Weights of a small transformer language model: MLP 576 tanh GELU.
Each number is 500 + 50 x the weight over the matrix's rms, rounded and kept within 0 to 999. Layers, rows and columns count from 0. Numbers have three digits each.

# layer 4 MLP down (transposed), 576x96, rms 0.188, rows 282-422, columns 48-95
498438477573469482538557436465489439493473405550461433515425511511414462462513531510543469553465486505507489545540531516472531422593487504437517
461542533506572501556546421545486452497435546507425407498586443531414470482504529509334560486489553517593549445481520550579580505449520506561526
494533512458572505467492536525595491542501546532459496442459490538530522554523476446448499496445497508556472498485456501559513512530536430552470
570549518526489565418445572493614578466365439474519496521500473505465577555527445529531501497483497540522462533559375526472464454496462513595444
484570562553529445453468460469492512486553564561526490503421571466550516478433516600508532471482533546474496559441503424525500492490389520464537
467537499522521465461467516405510515433438430444497507497471483515498509583558497525547461510571500464514490495534472508482620529501539505381457
439414494481535554447460476575425481534432547509512490439570496450483480539649449500521551569550477464475352497564536505543515501597558566423506
494526476469449502451438403513506528490464534509505549565529526524457527501503496470495508555567446512472510454574460542501484428554515450460457
374564429499428508522534401588483498481419537541523522506489467571543526541450545504439457486528494475512471491501481512513526586529492439561505
458403566459504471487515536531547609625453460488434524480567521527506479526488482519626512415446584539501423505482373492540531562357423539573538
509488437523448471450486514628515514516560586406533494507474456503521449447520490503521530495451524531512507418409626455479461515456489542511392
468493532488502471460482488475452496478476498536499504529499415515560531503499479530509471492473485524467479575481487539534518527511501540557502
565516490546451528461546616444501585421511519453469490371633436493553474518468406684459580482477559433396510375410525511389492378525578604584531
439511524516574451477423422541504528464448454557433432456494507481527519563360460573562497518423470592551598572525511437476618590491538551534503
515464507543576495509524511495525566435515541478373464487527464443426513573492513507524565587446504517508502536525532513531463504479523465547462
533515454470459483478549560453475478471609556451550487434565576521478587480546497504487567491455534383511484573508510603486506520444497494562573
408559481506550499480478557543503544489510535479563445614519501443471503385474550597550507469490553509504477393537415526484544447424458465479553
520527567565443528520528472556531544504536530491535436484503536497466481433497504457544468470469500509489508503444489543509488469470465582464511
409534466509436526538484508602490470492426523579463530520501495470480509487467464503466457516472537522456465474531505445549489498538521487475520
490504478501544494521427502508527509501428513564482531483506472476478481584485437534549484474495491422460531515554491475491477505506483520497480
472441506520570464530460462514568537463414425444541494537499526497481553564503358503482498586409453501438507486531384448569512485387480447534561
489540455519527592403450503454535496480462478518467519434527515480492467454519463516488580516508448522507392523462575458494461466478563543577510
424485505451526425566558453480542443511577537507485518479471550446497620466551472515524564456527580510572515474445523424507547461537543557468509
530546527560417557588569447550459522529488509462467538516608505520511537462452449449418532553511457463430438535522443490433445531509484529476437
513492576420583486436547542498489520475575456603460477511573541482487458471502537457468578475519477454546532514478564485507489507485510533483489
421499503465498502503507468445472521493440489478569489462444500519477465518483511562546481430478555511485527520500477490583528515413543473545448
502475545465480454467528514467484475442494533569530506482508488499475525532507473497462550450508471450516522471591481479482469493531532516442482
365538519521511485490478464440474472468406495533402532478452441471405493423592538518415522488512580506497483518512501461496484523572522509580500
488544529472514487449403505428442543554529422505534464470522566458446511474492526535519437442466557521567618476499531631360511588543562410476485
469423518540594501510476569474534542476482517533463511549412495496476528522519440526530517543508536495477435451553417491469540523537522476466440
502418508558470511386507561520491496523501556518436489504583481539519542677436443503593546412432476443508458471452500444446566468462509550499637
476517488475498436473473495489438567438463508524518571476522479399415434529514465538519497404491478536462479565502480479584466555514551485473495
508479480493478527447491355374493555438461446531434554511439490503451460517482518441465463525479468426532436541568359479513514510475504534514461
555458581621508484489459423580465480485514432482530508464468477546474606471509538500565550549468463572525585539432491440521488407483553516512525
508673483413573493497366616472582592474437571527499409512523466580417450437433623510469522460482415457484448611485521480548604489536495564587434
424558488531546466465522456351480511497517529565543485506539517488467479480456489406510530560508468520522599469602520483500447501520511457572546
479472559525505529481464502534505394508531511486478399508565475426501499596501456463520466539513540469480552513457502508541625442491488531476481
470490403463500585516461417602466488482556503537571469490414473433502500487465508573481478532504529501453490525549515586483488503477478510539494
538449493563475543489436516444565518489604564506582496488487521480575462586460541491491423538498550489495410479645476562499559573525465503523529
516512487523417452492545486443510520480350528516418491517561480596525651407538495434456563553478456554471480515442398395513603605521597491582492
491510579570429499519486539438449454516545458434558501449555599477501531474435504535514496501437512514505512515377619473545478537569531491463505
382522577437489538577459496434547567499502451445528449498498537511443366510530565474463565523537597523399542497455441558471518504392465558534524
517504555424445467502410501410503534520413500528485556555501521599512480523474518563467529476495505463528456420467497470538484503537467494501498
495520561546438538560595499501572467543462524532563605557535508519501476426573554519502505568512544546475545520506483537595488499481502560445478
542501601478409501616485527520474495466422500471429515470525565566588383542519565498510476542443527488463539524510488535524480492536560484457489
488502486397498549526528476596508507612500474514567524437452528499539434474520519417468507505480430431467495463510535515586521466464523462426431
618560399477500376513575554381517458517402499485481419474538498434492570565490571557517455494452516519463302527581539489441515588487466518541557
506525528442507532584429454580378449500422483445464509460506555471526595472480584465515454587500411473490559514411457514528491460498461491437522
420527476505391544420512492369483521602521495581478523494557408531423436403514577558561482427408469511526486533505549627652542541462438465372522
515461511522542531490421450485485469509497485580574429364454437582588428583503487502462471519452445433565588470402483508407508493552459566473517
483488567495428499443524499450439511546499488523472531492539553455463465511505525516549559441452504493463586520507481459527459479426468543541530
485505493514530466497604587534592466435534578556402491510422496489502560477543430529400526638552599518554465464497526516539571370458466546467434
575475525524466495464415342527453411431508511450501470595502453465468475342485533522483519461601527426466474512552531547518435477578499536413505
456529538458542477486473510475558594478428507505474594531610404560587469489534506383440531563374467467524495445495544503468474591437517448559570
479397471497503599582465571541464504477490514385486478475421451566461522532509516529399536546515502603512537434451514460436513581486489498566404
501474607500499483463500536514541501494556495504433518461449485525398498521530470474497542536472473510514457474460519477444465436471464531448508
380520554566442475547449560456479552558551608576479536525493496525506524517538488387541589580504500453528515602593471493519494468572511494451527
526447489517534471521619453562478470535470662558539579490513496520515487457554536510464506475526481485505508373548553440484434465470548441371421
541527558545408510480476532440462511562503526466507521542576551465543519446502535536521446543526498497528598550496432496556498561495448537497549
525476626472559443387464497385502501466533417526509408564574562545487510370416543518447407477493598463563513531534508642374515557518476454460454
552567502480520473503514508518565562516469531428486477458584516479567539511542470483462506456508496467514507484521551554504478591505508453456474
589425472544511494500468576596498473461590559513492587472462560579540479369542523491561521524448449497510624454489571534548541532485495505472441
556451418487443491412541515437541486502454406528453461517456513501466513560531514392560461566492502422496442486553608580462494564527531480468526
563472520445468549499496502503471484530556520529574502581550485447489495442538507504502465463484481478546521489449514486491566428479533456461542
465496573475469469490519489542451482521508494488470482540486496474505519559507517479536544538498445458460496489472533482572518491491469540485490
571536554468448442481496433453536521446547501452511499470483481559550492512441534459465495475515477535481497508499647511490556579642490486536518
501462505519537488564509584498390408403544527425588437491414468510486502527404513461432478487540450414565476412505466513597492522567492486595486
480465404462429482472551531478492509450518422456496544496477444517488470480498531491456516439537457474510485458528454514421431546489448470503494
569519557500412513590522419515522441529544474543529553518446478482529516465482480418543587493493489510471503512470548499541509481530511567550522
512513498452496496557557562513396486571537442462585478482472508506520519438509582531502575502544513559560430547429496481520566493602556460393514
524447477456559505489499506450463474459507449468624400511561470415499446536502531564479495447483492493490521484551492471538509520492466523487480
568444468529492434457530520488445450492403584530474530459513553539418431553428576500480449534448534515450463568540446432653549524564426502520433
475413497371505536505515510502479513416567510450508460464490481470555521513574554512470619535466554596540397525473408513396527570399550485452516
518480570458463466453505539424511493440536533490468543544520506448482560531494478529516551511464462456530524539501490488507560522461496461591502
553491499456593553513461476486506457466541482503466512531512527507521513504512485522445509492538548459478494555483513504519557478502558467568506
432480517509499535489468398429432487509554451514520511522575521432437553572498484463520485459463501471471558508525560502527540498445441466456566
464433466476495422533522468482409552521436505514495504538564456431490510520511519572578543506579490552520494503492468583560503402533473437482481
509551467491546554446531486482491530499593507497522486437437476541496517520385409503507580486481496470529528505497517512458494547574516522547498
549519496524505443488530512522569473488462550510534512484442515527576555409493446524543523455539483466469544461499521508504493486563524487437518
504476477514431590467560503520545487486486517467509554460525565464493572541567547493468468561566436481534561405502520511462505488473488502495536
382525485489492648526524544443529559579437429506505451626446470473465543596522489487461448439514534475506534521619518589530520525448513466535564
547406492520509502577405505487444373505493484536497473515584462458501463483392490560519339513579534460426608487519499594519506397415463573532422
467461502513468624541460519488497451512526483582480537483487482456551567468462573508539455458439525485492473503465542508568500459434476479530498
473468472527493502483481404486533419528487455514466518477580553471508509471472467481461522509543496523482527466457517447552500501468443481490510
551477451493518484615480501511498543426452514455515504611507541406564542444468506539504549506534517558413500518523539427531485444482512507534585
460566518513465513433479555542588496413500515559463416431556464591444598497393467444402482496469552663513504534518538550421514590511560465514553
466507451505488467585506521484486472531489497494516514531470433515464517493595493501438436502501492554503484481490479531516578583548462587493527
448462402474473499530530410563518600483529514432508490411433549381477551460481421567441511493522474494493591412557500538438472466432517481445466
511476556366593490474467553532489503544492467566482502510600580542517509516472732483555570428472388511498489501522530486462508448534444493386459
438436454501574512486414492577516527495539539564465560494536476459452532477602529544625559545543434468491475466502454509483526553501458437492511
516453462484416602560488492514472475547519449504495529488473439510516536476520387454488442541547503554500459499527527418518443491517497530489507
502457499509587469498543519462493480552522451583547444414493550514544566586528387505595480478488490552421506517425432549417652453498449481546468
430397495511506520510462492530518493586565560566505536451518526587475528480551471518429500471450493553469613429557560500413596560527449483495493
449533502463445528454464419515485492427590547448588576478555534514471579584431464483635411485468490463516402517426531586433470465556582516538582
490549508540490491386401448465491566461527429434551602523564536442453434495567591562540472542522523461501468535454490470522461539552534509511512
584543492527481529456498472488426479484561545486503497537480434534508482588445526531462525539507476627457552474423519556502485398485455640534421
391506464616465540504447478442530499497550316464539570519311508433471533521459484581472445583548560558501505577436513479468523461571554481523576
466461534595562532499481431467544482451460483500485525452507493521507539553490482622459580446509502444513550516431520504572443542438516592603582
525489488478534516488567527433520511505526468559528584510512519484491494487500492531467512511541483420551461513485423598528537538460529590450438
487473438499433518482534518518482519479505478526501454489550537536477498531477481463462452474474512534514484548508450427463486438521561544467495
512530483521436425382494649381492498400510557519495516499501549462408457428485594500509489529514512561537410574504540549445521562550328445501505
481550489521503500523442400582440465536526501438606520474549466498400535379597488468439418457507449526529537497490555527567505484514439583458551
594512496504575496535405446435554539462463526495539470413520515488586528489490513521502412534457526486512508548511513544451508524531499543490512
517631461502476488547729479467452468494542622424391678450492475541519608539531631417321590472559326549385545459574505399535514496633476408508576
515500371527537504399515381464508478438486489487508458519476554535485565709499484479405570442616495591552465485561581410502436612430499508441551
485463512448394508474611500545557427540507523421505476513479469483438520473475509498527561434485506508514498530485455435621480489550508474500547
564405574510476494464461518576471562605468524630438394514450481698505408498454504481575468446566428420498476468489535512493545520566462499431470
586469532512425498451511475485485474493462504499511480554541488382480447445452522587516526475517517609464482473551433502515552601457509514416384
543517527446499493436426523517637477449454454471499502440467385509474458564535467485506461503582481513590521445524592535503425623495489495469445
509479491502488496444426491467469455530497551451494512505402488563465556430525427522437440519551420468457500547541572503421601541504388498456489
499432488501537483513567550470487473529498516452532591505554477466516520537450443454453572475576457415474476433451495526519482511467514534521411
582532442511430395535511503517484556471446509509477461436505386475459487497493482508522461468564489449488464530484472509564535424465555536545484
544497542350495586570375414589477410421435563477500452488448539474509479427601547533506597550501492482461437543521523460473367510548451505491507
554412499531571572546550442491535414470627408459514490421540458522556573456518496520435497502536377552390550449517524514493460532434410476399487
544577463537528450456440530489575531509525528473525534442577513506541559490520536491565491470446388621566474505546463508428521520445398437485504
479550431460445550557524549505535543531532525448435428578521505498515510548503498455449485507546518488458446562493537497531543529471502529511522
490450456471449567515590453500555466451413492465486550467507534483478450444550479491543451499585608613467575522427534476566592465538517540527486
503538523464409543483580516620453486465540477447537500551496462536449510579495512537436506481401573531497426511434502501550583546482539483474555
598519480460606438524537633578515518542448531599529431497517499598484503545501429532398469512481467510533504473485529488431546564466448460456563
546528451572529462453394453440447586510505497513366433400435489446529443553527386459584373442482518424503630491492479563538593521658462497453549
477546509500483427496488485625422439524555472488529449559479521436534510531468398469445559560462511500473575431513446477518411511502434497556432
495491565440527468534508488597471553504533455460495568523529490549453429526548516507489508533530392488460502569460587457472378489455564603588540
467499507490519500416507486383443486564507476430422519534550493555494457436490439555429411484450503526594419523442544538536437458522483563495410
491553510530512522514532577625603498504438529461630450507593473461483505471545475497546492521473542495487418472459527562560513468470494500501416
614573529501495484496475456416444536519534492533482540471527470525480534427500529477512474507513509542487479570511447535569628445506439566469446
558538399520418456659574473489494518474540547409493486557602547425578454475496561527531558492558470548493478519397528484470462418614489530448473
460564538580487516514500506468490462535476478458549420515520474467501547533539491447568533499442456539433552491491504513451490409492591558479496
492438409436501573456500535450531544547494574525478543452505511545499531499558484463416464547446474497504615535531458476552568587473487422439508
485422507469510515512520542499460520514509531439448563463509519480485596400542492469432547578459569496567507502531420477472466447558467525414434
521518532471499463474397464536466496511515403416477501537473485451419466655462550512515489510499514518431484456463523517485510495502542505544488
537451578519483467525552501521548537553571512503533567556475475575551517442528506503508504569496552469469472517465450503469503548574495471513502
453572465461466536511548520427544466512577468570529449423501513478514508480492560578518472570479440569430536546447491525480578376497469506473593
503474503506511479540471548542443480468495482579532510429430511416515516454515541548523628452549544498509503447533617463482502489416469503466542
482532470559512545476477602529504516479623489534536481470425457605474567561610548480472515436571519486487439512620581521546478494432450469451523
627498484501546475537582457519506494602527489493492559543511520533514493458528489490572530498487406542457524510565518549487585649671490400505605
411417407505498459503473582518516576609481508551507456517511507479531533482537523512519462571479489524454470486502465536425540513427467499534498
530441611517424503509530527492475460470555472495416489520484442515543513471553468497455535461507516511501531488507552489480499482540577481490421
561573533532574530526559539604426465506463472498506562547481458430498548514544492495571542548503454538520523494474523517509514475506585548478413
604429507437521493570558518507500399553549514493557466431533424491501488491507472523614578585491517488447589484465601452436515505574507484517543
546445498516495585486470430530438462500510440522508502482431515396463486474489396416528603561523473478554443443539494488521534527517546586529578
427463539473463492559686531585624555462486504466540592532443537455503559542578534529502525532432526530496564493459384473503520531474443407475537
# layer 4 MLP up, 576x96, rms 0.212, rows 283-423, columns 48-95
487439497581483463514555528536505486517476503471515471511376617484557487483497474494580513600438476532465568503448431441465396553444553426474410
528455495441524418511501514524544520492452568524457509468527534530413479532471551436553540504520491541546526439432438477516510536521490450496426
515425469507531464568433507517498474554497525478495536412473558541455465508544521501486514558528472454521556562440562402495566482477601524565508
517487502463550576514526538507487522496592541399512527522513516458449535485508538543464518493467490496532467462484500614513502561517486485460542
442515557439499466455515555478404526462483510519503578506466507497575534555559403476525505490499443494472454479567525497478528531567593616440519
508504429469442621496418499489520472546462500594453441459547500606468596569482509513511496544536470543342451446599530523629488626638446512519426
564563457526495530548492447531530524523455479503498450526466476503500438542551539510463502516568493435559438527480498477517495560507548534556481
555519540480628420452517479424569394484513480466456457427512423526472498562509514540472485544473570578479500511543503472467478459413383499502493
414548441494549478491483516496467440477490543512547509515541590484455545522459538510565502551466545478526435476516469489531500540428462573462508
391443506438494482471448583438565547485487569603417438529464496551568489536506547529544444480484559520437485524519444495537519571504530466438549
474467516492498518435487506510470469494551423486513476453505509572504577508470462493510491551555485547480496485506514514479548509457561554531478
407444428623619554401525492349512569601530480457449356542632510576479488543469477571492560486514614427468481554444563442453474465461571617486531
552494460590532572530542472526361555606457516510470468592628486559612438614460412428505446440398521491478542492534428417475512425507483395596503
496446471397560504480499523474443486512539491512508502417525512486449500435459551517493491497505493609474449422418506560539550553490534444491459
533523439417487428531497497486511606467468545504494551446542473525500525568543498482452505564503599507455465472518516459444511452509561510469522
512511403456602385528545562485435524466414509516552449478491498497508537521568552510438527571467552488525539426552595420530531583509560455521486
495509460455520485467499508425463508501495541378476442533502538553469481491503532486474484532473514483482515501471448576526449599581551464448506
468563411528470483568423541562462488491456523543457501528513509482453502416411473494459508509436513649501429491506482539545430487507507510457481
472474426468503495515507518531500540492434467514475516534480505474460491490415454498500497505503427419533539511518471504569453491454521543495445
477465456458510528544505426500452491447511461463542454480547611423536606536473532535565470456459633525475501485522370485525472459548481455391614
507503444463458478619431503521533484528564511474556530514505554565498462533541453505484495475542486517430555465547535492466459428519526467518436
568543468490521479492463453518402494525415427583420523520506459572485462528566454491545427482454456471581477590367445457566537414533500563558489
494569484544622479504518526449529487500524545542487502514544418478473490474527493470539463365512521457568506493539439461508518516380532457535490
415614485332512510478413439387401523511582615419560551526437562412528468523538544530477421482503552625448421545507371470411547535483555536412530
486514442464475486490481445470491543445442474527522470495522491573457445541547575530457524474467498488521469463513469513581570537541569414545418
468479435498518495451481511507500504502437514496534518540491518478487563485454541468497506442468456470482558396526506497532473456511513502504494
500508475429514465516597507537456569474504475519536409521572528439542438567585534476518475494594517475557469464454478497578453471526567407498551
521459454482466515443551464438417423434523533513517506496589508502639587620519533481525501472528484483448508445550505468417535489562523417479597
504483472467519492497470533621513464513460484528465475534551475588457589463471508470539468484532491467490500512580507463521515499504533545511503
573465436570539567521553547471481567615401547504468518511541558470456515441458472524527511478512526410609457520565489524528505571462468563583477
437499516481538479531524539481535456539445561540461478481489553528550525519560525515532435590502523367463440486536526517460511501441502484541517
531556499471471494541484392431493492524500531532537473542518480526553498539474500460517437494495472463409495480471444474492546510542468489397504
535409447488516482599488484416471513505480495451568481561504520477460452519479598429526434581431473535477499649553489541505523504479438519457505
437463383421532513469468577521407412438439481428492378505579579505446444528538491490568566434439412479541566431529675528588444497477586525574371
501538489501565540572489492422493530506494474518527523449541564600500539554544510462526496480511477544494479421488479471511486563504490445516552
617503493536534446572549540572587548486526457527482563437514551669575513469484504522482465465537501519553513484468524493562438507514541455562485
522541471568503497498586582499402515438497511509583521480488488528451528509498469519544464556522524434454462529486484440553515468536480438539447
544439523479551520460514630470452456514547481444536476462463602501577504571441482434538484403460471474522473474552501579415534524452533516574570
509590480469468410454490495420545518460415521551449471477598394609580454590459488514550488521606451446439493534492483477506531584570529443538522
465530510515431543478467524449462564438534483508549425506512519487494506507527544498563432489451476497570415486530548482481531524493508483548567
526485457469507438512573551471509506402518443467442518501496575564506452495451556488627505489437494497424543427569478384560511630467560532496512
547567434551475488565485536515576558511547522456550464480511458518510513567502471473471451555525501494487413448568517499520480619532478527471453
584530495495521462538509454512465486473517533539571522534513570461512511380465565571489528506523567510533497564528480419517466608483415561489559
481496489503408552409559490454531516558530431556513423450504520471452535467510474463613523572586436453561473493540572479504499351511553515463476
503469537443404561376461486530482573468476507465475484492543605508500482505476475519502464382413459467524492499535478488577503474567515506428535
438451473547498533533532518480523485452562570467585436513536555562478473535451532510505508461463506485500527507476424483508522557416440605445552
521521529515515600522467508533407452490400485433489505435521507576560470506516534583572434499451487487491403595499484598520520504565493487504585
486465425492514622613501513470478576422492455527512565530568533609557453490506484456557473415440542572454572515436414480642556484526533456465334
428527464535519494523521516447515506389487528498564418523451546432440573496613436431597579569500481514549366491518565601569570516559462513466461
494510490513494483452531508512486547439456516519585570489514523456420524444532525522556457471516540550481507453540517478557482514452489574553512
533470511486488607529523570397492556462563441419698465498561490526481532458517523428501584441469509688544467399561394573529436401478390343376478
523538492490582593472443510482433498540516563498481454486481477493534518526523510493509517519476489579521438497493448460413521484522541414488457
468487490383417538650392498514517536522417533576545494521532507458497522475545583563448521420572510500448444503428402404536475467472447509550577
511604347395430415526442445531612625489551570498473513464515483521610430560454549529483512418510537623419444502534352471570472415568566542476518
559515428499513484501560560498462534414488533457525503545544533522611533478489480552584479419504559480538507528543494545492550596455442438490487
508574487593462505520490420439468527563517517508442411537536473482474473537416561457539470522471520451476489523527464452545496552463465504328521
472512588490497633600530481372472509481475470361537413568565478543540514570495528471479484511597549510590471435414496556462504487485431511556483
529472478463607497538530477531468502485460531521494513465493474490513467541526485496453544456472448471516406430501489457488437538538557415513502
515521472482352594551495301433525463457514465414524357563596536513593524442488451503610445425541492558549466471498517490558522530483399457428531
456504586530535503430518499438472525552576517563446437461497517463467518342477531481518555503527500460550491526503480457431557515417519536401498
497586498472493392417490483496427583510565514511520489520525549580561407523472438519565575500483497538508454466513465523447435443494512485476423
446556492569458562556489412417495508535468471446474466565482587457522510479503479432533381523492519488470492564506564546543394564535516555472469
574546527395550447548536481501570446474513443457475534447582492493478435483523534540520480530515566505463529472485491458444525500534473420470522
540535463548541470496446454505540478477472493545506481513486491505511489471526497515469480479543518505552509504498515503534510477509565477525508
485479501469588555608521509466468549497453526475516518518516525545478471458562465509451420569464526433481547452529510481454451495474463500456443
531604535481429451482438483445564628517544500502504518538606534486499477507546422471514479483452577570421487470478427402454494454536459487381491
470558478515472490513478415513531539511563565491521526528554493521567476458568470457498475460438591500498522425513490474532558477452445556495488
473523511509522437496519609441490574551502551538447514407539489555511496454523448543522446436476551464474462412478532470477494485499532503522473
536415511552467601548474449405635553522449556463519500533599545452605570399508465536497566471553563439442430497506520548453409481397460464493469
530454501406530532534489451514444512496444482475593483490505547473528475514409573477472485452516463542503505541550524483414472473465495518530501
495476482546568459439519541467478552427498539489504513474499455537560531465522510463497455532560496530506459562487506496564440584577434499433467
423518417539508475515433491594506552360518632570468495530496509527471486440434441415495588495499479468477465463517582433489521487489555605459459
439506530490550481523508478502516532505448434490452535524429506518492521535524481530550457490562516473480475478508516564477520502491463584459546
454518476498518512483533508491549510555556502514461473474508554492487565475432577418501520410592535586500535418497533511521468562462491448513443
545473455502495444483554543537514538513476519498479486530419507500528446478483483538448410516498488504561453484528523565540463511521475460546532
557423503509535494504501494463515562560472433520444540528485520552448453449494538515492492460528507455538601471452478508513522445488530496586486
556429471466438464543464533443513475466491531552544532512554577540526454567504410529496527454517444512506477423507533494491447554490543577451455
448490489459517461441475537471535489537447521553597472485439545515491492511520513496527479558509481533509475494444533514501519477523550512475473
419497531520502464463558485448436444515521417563470430435487559509539526461532486467539535497570475544504457468510448467539448486480453495453494
505461482483490493411551493429452503623444635528518417520462446427561528559547501567481356536511495501512560516516557550503494534487434484503521
507530554469658478522552583487499504565490438577422481376541550613560633504540492450454518460456437455565481479444564406491433532531525510558472
402584446543565502473490482504515532474479509493494458566493506468463527505464445470507504512492452539508459528573497535487449471527481540522485
513474549535523389463539531446500537582449492525519530476492478531490450476518513503509515505533489465577463523510466487446469528435462474580538
499470469493451464543401471521472526442490561486511493579546411516541472456499498503539495474569535518449513435650487426546508473534555468508554
437510589435555569504475505599630572447417458521415465498560442508348515496457490425508489409454540493517462551591543422486484594486537507457489
440505499496526571534490537505507520451512460525421520437558562585491475517552478489540478471509424514502525430558488495532457552457449532550523
582438467481561444494492510496499507483505553461550570482559504534568433475417578523492487500507538528489435542514480505481465457456490491580525
480533527530533509452491437463466443546526413464566469463500470435535434608470454528567539497507496527554384476483497537452608555487531510551613
523513478517519535433512501464529584535485507463440427558570551548534453497447494543468520493578492495430446485480546589508518605434459500575534
478553533573566565480517449476486533501414430456489517465471370422467498507456472500493500453500552548506492512522479499456466501501503534493486
345462473432661452478559465486402493398454509557485494434407378494468510528526523505485499579610537486552419532558477475434561538548522450454568
536557515389591408450543402570389612531483444415468523511472472470545427498613455575514542449539516527486434634497581459516465429404551519492558
488493489518517444520539382424497541538477379516490541538573578481434553577400595428485451550482517566485504537443563527461527556486486533522589
542511571534457479464551455508471518400584532540554608503472547526509535432465407501586456442469521487506449417575463405574505443515524526493494
392604424582506560453477429464529526439514468433508450549415526527490500472519535528398508530537575533453467533435436496455462484481454495514612
560474454499438484499512593518475555536528560614507500389530555605455489503557463461580425442433439526454482387483568449569462475493520432509518
551462429540478495463551577504530482498506564528546425518479441509474562508504486510514511554520536531434432524485457551466401557463534497435451
499473468483503468550521458456518628469419602520555530444605524546467431519509539519463488574510554516575488519506476504536586518480491472469517
527509485529567460499508447516413462492447487557457449475526518439570449480501525473467479499487496430491535511498443480478485516532543529532512
568558550521427531549455569503502473421478523592505575416518511590531457403591473501618414496501603565511517461470520408471537517565525469401479
501609531408493568469490396512522460443520479445433492505516531545490601406486523632525441465510634531498500558544490554475565569513455450450507
555475469510482567542430501475485543456529505477516470499503547524574511495481503553500471431501487474457493490495446514531469473500513458516563
514555444549739555632397325367558511571377469549358483495563375492449441495462522475477408501563534413442433529468501445584533480535615454571558
409513421416576421467543558562465457513501486500602598462481482459486429372465543519506464434395414542475522475508467571490592511504475538572554
545482587556490492412553494473492494497427474480498536515534513509487484564546443511543414569515483499504496537528512510409500514444497508542505
439478482627596448590497505506535513449451483551574559576673518537487513531420512516488551531466586588383572487551426528531520537447569540545523
495556521505570535507456502494474419473546506515570549489539583531501556520517558491513499486520495539494540512530520473533474546442525558480527
449551537433472547454574444419612554447527526455497463470588474462552522531542521460549462532473561556527400528486538522442570529505529583494604
514540505470482535461506487472483438524397530539443492396529486440520473540501462479520540477452418502539448371538417547543484551454429499569529
481475514486500461436500506445477529479566451461487510511496513475500530488418558555508461451545542515462526460465433472501483546506560565530561
396483449400539542521501536439594531570500581552538455470534541504542450570563476447538510506594551438536485404463529433458535484509523476527475
576445524412549413506478566519437457550480486455571385470553630528628444555469506528515465458436487489522539392487461548493429516528424380561484
511482522496498497600463502564568491537533572518639503488406517532471402506483478502507490423472608476557544440405480396501539382436515547559517
469508482418609455520538500526433531506421426576465488494446515500432439504454473486503495478442582477525541475497439456485477509472573557556505
483429536488502505546532521511447539490549517472561545465502610479397474455471474444544536528537521450479446500541513509582473512495454475538444
593523468506515497555483491400469558587529533423456508463500485460576522575451494487505435412468451412458447525496399457485465521349524537560490
550474515586521502493472481546537508482528501485464493521377537491463499481394487450578433465544502476539386449461471517521459469406492566518517
446476569529476506498504504426415520522429520459482519520579521484636584498365560457514462499522451410570567422484512554483435528485458461550523
534508444524398474459520432444552527490581479496363523480502479513549435544469472477630491428550456558498462536610440552446523433565512491466646
479469517534596493469474518494578498496516594517588583496451502489440423509470613536432470530471560434491514547510536460464546517484425465515565
523524418410536502440494549482448578558392527543456461547417514497554487396503516541429562506507450484576398451493447587596476430406468466569449
529429543539484511587572389504524512483447456508578478550477547539504488422513681500600559560478483513468487472426570541512560507551565470544534
494459495469593477477469526560431532472518497550429477485603510514547413520482536445549496542466532476469469437561501527507597602462547481433588
465467492622546492575539587594623467560507532567505510523467433486498494496517500445516386485509539423538561492568445485431508490433509579530415
441469526402540470503506524512564516531517560604465399415452516488430554492587521488439468583472475483539469456550390480495641596501448527507510
577482374533531528518512516444527531412475430472566467476546501450527541404480458500539527421450506459505515538491521497464534477414508450560532
443385522487420488464480521546391462518427523426495521447421563569514454475495593427569454538411597559469486520553507506573476581562493444527434
558537457499504438520493483539431588506497570471509420454506485509559487506486504547478460421490476482483479456417506466478510540461480571543514
511512458510485567521457506511538491508481503537537424558468479523539527411566447540509588545496481469473473440424451530475472505452414481492452
514497468475574457518504518509386474555487497505501492513529468457521459489469492379507489519483414558501472441566493484537562418467497504560432
515543497484535424465506510449491461554500467471540530599501591493495526540440498445531434497488513518487431499508525590558513472535493528530529
530531550596520536516398556485448504449436513519481455498486594427421559432393464428559404543426549471497533570530549480605537488442456522419433
548557560452538532450504476452480503594611601436624408508505576394488446433479567530535518549519471560554441457435486483555493499454545505510580
471501598471456453496470411471533553533490499466562407464475564476475504497467452571545431443500514545559417463459499556444511499556449411524484
533401403497495490494461483517473502436483463429532482529555490509486513415447453488497508503535542523431490515508454542411492526418488470469512
575555525471530538566479521528506512540502525463539526478551495595560543512537515512507453482487497480496500405501513510484511508512526473504484
450488615463498392503591521409540577497550514465472444534530586463483492553431521616546469588558604500388487459413527534484497501487483475402503
546469450552506504512432448498486502452529509447544414508487440489504456526520463509532509583535544587487521474449536487457532554554440527535561
409526466556552413473435399453492476497427516485615473498418502434469490457499568505514486549413507532561428567540486423555601517497508488437555
338447558530468545506346530378435512535527523523476526478523520509433470449371572467429463463527391516534445504527482470569541405399544497535511
506488539548510507501519481447530480516411529482465465547507558505562457546475449495554503504570555448471396475511510511493464450510560444448455